config.toml
num_key_value_heads = 4
intermediate_size = 384
hidden_act = "swiglu"
norm_place = "pre"
positions = "rope"
init = "normal"
init_std_o = 0.0
schedule = "wsd"
train_tokens = 128400000
Each number is 500 + 40 x the weight over its row's rms, rounded and kept within 0 to 999. Layers, rows and columns count from 0. Numbers have three digits each. The size before them is the row's rms in percent of the matrix's.

# layer 4 attention output (transposed), 128x128, rms 0.141, rows 22-39, columns 0-63
099:515530463496558450519487452482492509582484620548571498511498566458508578530477501477495460566453456538468553473502492505560465502521463517515546512478583421523560526517510504467498470488533484
120:462535429533516537460404474508458512616557519438512454524495448447547547530441507471434499514467488445515494491499476460481443507443468510510489565512548485515446567532529494559490453470547472
105:475484500486537433561509455551516561547527491516458528523403473538454567475528452484524437535486486567481489452459473599496527559507551490455458500501461474458536437469505442505473547552497547
125:499514477496466534450543512476450516519494492452533486497506505479552465516545468425490511448498535499428565450595412466522483517476538454444525488480522533487431492567522530587502523475589481
113:486489504506491471495572501453463534470508488443442470543484540500543440508509453440565423442494481527514474440460568538543513521507507522570545523441490488573432538501475486561513539546518550
130:515465555484517480500511425551531470565518475512549460488511416525440523473445500559475496502500458454530489540491441459437456487517543462493529559454496489403554445474505469484551447494454509
111:477459458445546427494579488602494452485437502522495527515485484527515464434444448528504477516496463471524484456559535526439498512524556473508514526507417511479466517429557515476529514438501515
108:503513477495518510514547524572506505457519520546503570496478448481422540463595511482492431469496518529507563529443508539464520520456528508473560443524480529527525403524482542470505527586417487
094:516446477462436528548451547519516539458415473517422487497481416592491539427571542477594460459490531509474478509503507516533533474505546544449451486477481505517546483501487480526525498511466474
122:497414516503516440513508482513486488503475546512506447493418468553504537492461514574559559522496454468543398474602521489504501517579544553468441518483405486445532519499544475524587479512487498
090:438560513486547457369528474559443427508509585474541523504513461547438459525427497510440526579492472475461553475519476503527511528455543489477512520558541456518467538499489458476517497582484555
096:497555496496491552476537514563521441510500557520574467506588530485496527516501501465431610458529501414513508586530446493493562483430430524466516503498505488497527450459483469497468490414508496
091:519452520493488513558448493486518514477499433527458498495463529488550516501464465566550437526498444598495500530439510460512480522518588420583493544515486477466445510487521504487521572516474487
092:536463497540468562571506522434484530432544472489350462530465482535522547482626584492488484406503494480513480486551554427492525509598497545499474494491509529518463442568485525506525540482525526
070:531480470521502494558512487404476558509522529472435431508518518455483529539539594502474483407506517497491476474545606451489528492562460541508541398485508532551498462568515562526502507458484494
100:472448465508467478522432482475535562431500509513524466463522583503521465474570479533552472502520510594513514519528540474551509510485544472574466524550495426499522491531534474474513571437480477
103:539463510508517472462527488466545543565466436556533485556432506499476518497493506485459510496488524453449518499531460577519500461553483491369547397372480503505495461496508471445456452457513484
085:463507496578452507536461504424488538513480478515410410477471464494429556489545582511505465442480549511507534455571584489538480582504481577496541434531412456497476456547498529550487454506486515
# layer 4 attention value, 128x128, rms 0.133, rows 23-40, columns 0-63
119:458519503497539527515441530464463458512524485445581526501539507410482463518485464464483413539489476506408497525498559608414476477526482486512497477544516504531454508539474517509532404524514493
106:563501549472516513481528487517538514470459439510471456463526522557409485530531467465500532470505473530497503539447522412466517439499537431494508511492511516536577456507437484449533494468408476
117:492471476477492499486478544514590414517519431490488476521582439482508505462499518569507448510486540470470459549530479545456528569500497534605549552467547506521460462575521529511561473516476468
109:553456430518454542506471577525532449582474536441459588533516470516475558522488485484577529461528521438453521451494458415504484469486496537469568559474544493521470491543537550439489523506489549
116:475481514543529495479504466465516492473509506513481458537444520515515517606477476509506507467433448563502542451535509544451538466555515508483496458515468491528543545489523511477462462489504535
108:543490476493486512525523493505476531521469584472471535512547559551584545533408464430456510485489460504485536449518479453548521499529492452499513462450497453464505545499503506492472500494522612
102:514490478536569532502491519525528505513489432469468405498506454531559503489512486502470528428534453512468507558464483443456447563460507434531490457475476405494508502480473488434430526486448483
092:545496589511506464452546568498517485469467551508539506522494543562343544449532529562543557451487535484467533476469473421514439487516518493497494562505522530556518440451430507517454490537509531
110:511465555523489418475567492507497502516497606525494536461511554505452519499451451553492598504503521541491535443508530497519520491524548486470520484494485537486598527516503446536507502480528539
096:467540450504570470476505530482450544516518533563474428475566576439484514511472501536533478512503509511508553421491494540560445514551473476486468469531507482478514572527523484518493553508526475
099:458517479451560543478479444461486510471563507537456420512462477511610478534472513507548503482502495490520532558521501553522551498572488497481494487513512410428507548515478565471497480525538510
097:536530539501479464521487450551534501492487486515495567577443440528452485595505535457411499505477468564523424507482464449464535449503520519538501433492499508485492497533548505474454547485440508
098:542501520492525442481549478547562429457510517528481545483464440546513508432533512432493518532498521423455417571506502471468524480514531451578550547442514538508482480510511524489497503580529517
081:547492523460482467486491417550431443520557494399496529478478495490504508468535478451519457481538486418486433554526493533471496475427509404535524589491486583540472481497466517466481553510537487
103:440473510541474489501509515538462483447478564567460503555533469549486546558503527458551541522491474497545430513518421451466417446482508490564464527539482397537498420466469545551485560526432465
104:518534501482431530444497490459527512576533408525571428573423506479568541470496533515529507481482507529485592544447468478580546564513530482428447513420448542568541552478494506511495542455487442
094:536487521461489502460547501604491452470524534416501524398464446514482549434528503514480499488516553557484467475496461552522489460486531472556510537487460515540511473528520529464444489522518492
105:515481542447543440488531484477532477490524562557584543468554541483496483441526419484526499579483501443462431519518536499449448487475529477591493527539563533496507464515473550449560483526521535
# layer 4 attention query, 128x128, rms 0.135, rows 32-63, columns 0-63
100:592556438536523456509468568442497584558478445500463467444479549493483521470512448525497482531559488543508457477533534510491469552555499487517563485551468485449499504558543532523528594487501462
133:486495565528475512510537521540519471472520528453494513535550456559483449517504524458425463488439458521473546524465493480485518466427543444470479513447556519554492413452454447509453447530456587
116:567553424483523466477430518496500529521471474544493455440439514451504568483470407524572536528520531480502448478543503540508513523559475517469572497570448452437498540540551530489544554466540461
087:500448513552513505563520540472528554529564499460439472525503526517513457454481524535454480490478425549561526486454527480497474537478577421494469518471513507529519508508497481571437548532452492
126:518540447491509498442424472479486483519450499541530496472459526468480535507494467510543540525545548466453478498559493523462489518546411527492565503541457455454501555491546559466535541470572474
061:543577426473586400503434557504516491445492536484475531423532509426502516519470490528509512540482483488469478517487545553509508528505461458524572590550473463480507480477514579520546522467480436
083:479448543510518492570550505502518460427562548453497534510553424507529445492504586477467453484475452514465529495428520437540516510464562477531446559461533513535530481421422481538488457545453536
114:516560424486496501453455497496468488503469504534528503454482503441516563524494446508561518554544541505466467493543501542493532529550443545526555517531455446448490538500520583489581514456567449
085:542455450475553463533415494458494479482534519518465531444430482459555534487439529562544472542527479494481509461520516433494482511548462473481516590557482490494559611485515525537522522539539415
110:494445559508532520561577535518513518464547524468463520543529449550520479481501565474462444492481449510511528503440494461532500484473552508497450484454549509556501465486442436519482481563458542
104:466427551487471509566554499493537480492565514482457504509489445564504454453493523512485471442503485525527549476448506428551518503483568472469443491468533530526522482423453453515467514573427548
081:493466497522463516513407469422457446448560454587513499532488498501574525478466440535528584501497557535504514419567478486493514557552497512509526475504415476478486493531534494499565448450516476
106:470456551515481533524572517511546507473539506501462507541543468555461478516501544473446408496509476529511526499456499445552492514434553473512434498472550553551479442494479444496442483518454510
093:462478559515474501532545479527511485462569566461510518550556482537493437478511504517501519482417428483466518556459520509510506528500585454496501490434535488528492473468440514510462475520486530
088:522525495529561452465498532493463520563435525517510435477452560537394496508507434562544499568514508527499543534530442568470480468504478483432517468586518458477503518534539475525482505492581534
106:462490535517519493524526505544519483510582484505521516472509510549552409466504449528443514505488478538554560490445433478533492440489545496479407506460557520565464488499412440491469466529498510
095:492509464503508498457489492472516476488513551498464542533487447588476453581542502504459540501482411463476486463506526507462400523568495560527533471503538480544509531533440524463416539515517547
096:480507514565512431466551512450486472526456434407514481471495501569443514468528466474450584487498474490434475528476471501535476430531492579478485534483576544465546470447493455522460576462485503
080:472476471533515524498489536465453588503514451511454463511545513444553505469539548437445446440502505528567493485496543512446535487522476480551449495533537491483508495549538541535511511478528493
089:495464487455553411502442419435443508485529480518462488503597532487566455493529538576495531521455554507567403505543541494499483512510479485503514519551489552477459458505531572520456533430516484
090:515467518492482521531520506407503479430512499522446446574510524416530528511489539509554532490559557459495447502524526457510509549496495477478515538543470492480516428506556479531485472496483489
093:619578533526508544493527428494515432541500447519502484540485409562490454506494507553548496507512550462538513502519446535477474448557484406486441548506503489561530506448447454496589451539518517
085:571513528431539558508434534522554543433513453526490488467452510462562608515549527480475438518439480566528446456499449432456423477490517478572492597507441546513503485503528490531488458489466458
092:523460492519512469532536515408413552595484434448478476519478492488440523522478587529473503544519492514441462440522579383517573559486499473554549510482497568499534512501500488538499481458475439
095:601497488558482527524487440525544465438503512534480489445467476496580498524496516483527509432471472404464437586453490550523519531491550496433465494468426503529512477499557495477457544418421496
086:551477518526495521544520489422508574493536520592438488410524410487534504526467539460580497567592460465528507488499512494462500575480534521580497438458517502529447589531502499583560457493475465
091:491513538447522480501422533517484469465487510523554516580523416511486586580546525537556431541497496541494491458517548453476476471494445442523507526534446508523459443511472521466493464512569450
087:481469527396558531440475503575513420418549464509479507496514567450539452479452428517496540489433531474468474496496451561500500500551493521435458512556534470488453462482463516443461526546508514
093:420546450550460440504558546431456590559498487472484469397533516471497448518488491521554504474589506476550571532496574493552562516514502498501476460510545446384486486482466506510544505466454522
095:511498473445460613513508511486528525515518483565422480535461523541537509552584567529536447468466513469571474468549511477465419509494505512562512470522447530538506480562507529493383505518493521
096:536545487558428473569496496405509528528465493515503432508467498414452554512535574473487461475525474535547503516458569529500504505459530471477502452477423544452524492492522489545508533422518491
088:514572557507528505444495482505575507514476512456491531527527547549464421478544416583496430497504486468513528519488465491462419488489477436449545509575511519514510540497508546551458477514524499
# layer 4 attention key, 128x128, rms 0.134, rows 32-63, columns 0-63
164:539542473498535482454458519465460531505469436488508488459420564460488571492508448530565563530528573475493470510552501535465473537544446534523531500534465450436545561522567527478560532452536450
068:532457468514536523551508468516570466437574574616522534419553489484596477444470541518553507466514494503543468496492475576532557473532519493488467467541536515493425459470488512500454509546475510
153:566560466505500442464449486447447507530422440494500512488447511499465575503520457503515531554567540480500460502561497502490485509529435540526554528539461494459547508543529528472548541445552471
063:613485500501506523618452464500564514501554543501477500458507486446556494492478514526559404469495545486498443468503470535490587513539500460524500442517496508504400444454484517478479518539496476
139:527528452507501447450435488470462557514454423485511489501463535485455586500484425509525530549552517503500459515530508505533474510512403562507556538549453469465553541537534559489580546474562469
072:503531487517504480518481451506479480453439451450492462492430453485503582490535458478476515522540464536511449506525516465436517514568435521544588501572462461491512502578545545511538534495553473
090:454494516485474611519547487559562459467547565497473517509532477550532391502502569486453499448426472527519518497459514511465464490503593460480450450459508506518437454491490429493449471534459549
132:517553464499547452447441483465452527511427422479501517506425484477450586515519470527523535528524528498503463501559495514504470524503418545496552535560437477441562523572565539486566551455512443
083:482516429533485477531453484510463513586452455454414451492491453523508535496488493564478492482500452562543410536509459517472421546491508497527535521561427534528510491572529541526499499506489430
122:477488541501479537544568507514513444512580561503510516500533491512532403483517573503480481443441497511513531517470482508480494502455585443492410463473540521541442450460442472518411449538443546
093:505430519508479555543552484526517469510553544509479530523566475523547434478471550515495512465452480528535495471460496539500507485492602501488446491445524531532456455465504418523458460489431507
100:582507436456523464461440487447454556583451469493452528441417532493459584482509487544529495538579553496498489517513512565471460494487470520492551527540458483442563512475535500461538594483522442
140:473455506522490517525558505527501476501578563510505464513561503528553454454499548489468507453451454493492544486480474526478502495461574469486416494463562539541473485465440452536427421530444544
065:511567539473492567532527487592553515422500619513542565479510480488493437581492487489514494473474511463510504461488532569486505437552558523514496428488535470506416417517527489472491488494472554
093:467448562498480406537566453491481489497534462426477493556529510515518524505517513456483455482457434515539474518460458438503510525464480471500488555457561540568523507513459525553489471534406490
117:435438544503496491520588545541538435498554558498481521530539471532502493502510518519533466429477502495510554485444560545470493499473590445468501440437541551527494462470462487515460486529480484
092:472526511398542479494471565506503446502516491499581486454504518458499490506501583563486446478419543463541498543578457552495509520505463454566523461515495465446418501521469556485526436529510492
091:512431556553417509472562516515557505502532446575574491531556505447524471492532492455500443540542587536537476500591471518511576489487473471517490457446463465551463513478463469478481515492456543
076:466472461524511511530474607518449490466511511551516529471493505498475467460528540429523503481524598432484593496559495452513478508480492431437577483546458517400394493495567463476497469530506479
087:478492517439536531496473690546463488464482481484497503442524507492438545538476477526425459529493534489458501519444500517407524493498495489546588529491458448439516567495482452451536415525487482
087:524501513509437500497507455500490559547560461461433497487444471484474533451521508481469500517506520504575496467481416550493471463520469505537502489460526575546461556463479450505512481489455524
088:432472452501434429494455483478503525497527507513545524509448529518521450501481419542483499593540463490528530437505503475451495599452560504487488464480475510432468531517550588493604489501484514
077:490485532558540564523494447485453508477525495482464501509505552496504424504472417594458527483499460442499450571539542463539618502463563465490491450523402479460533574482478504502493524553523509
086:503472481497409587468478498508570477513510509530479447440558516497523487503447505463562471478524445504611491534520475535462463485462490576478451429496523452428527456492534421441474454516473488
088:513492479477453440521461568554470439501511489510506446536479519505444531441563428513444494522484487527508495466478454540497460513483483467569561607457529526504473534479443517534571442449486479
090:509542506436515554503463542525448507514469466495516486562387528497466477470504555598572493536418488534521547497558465517466454536445484479486432504529444500483536467478561539521477481490504444
089:449512474596522502494535450496444492545542526479442486416473479506499455467497530479429585490489477440520484525466478525582547490527499459474516541506533565496491573513531460437523458507401483
083:505529506518598454527496567573458516499454568435469578493523422519487516523538482534457560460534512514431467470509558523465501421488489449546569489502498507533498531552490572564459494520519537
089:531433493487477495501488512481503474471441461503501516519490479522543526449508543460562475505510561496552532447510469449447423492542512523469506490476479540428484439519552438526519487426514413
082:508532514458521537529426558467441533561528520529548474492512550450460518469468467490554479497480451457511536513472498492515503421487512498523526500465524490452476572423499490521579402487543457
084:489428552481520478511497499524505509446524402536500471501474475503558445443500490468450507560518580465511557491532450499545505550505497531457433587474546485478521545445517376445513481482407505
098:435511563443447538542522467535472468432482542464479475462483528557543507482512552420479528484519528484524527498546488459507493453552531474566417538532480508528423498504514511446523526568608540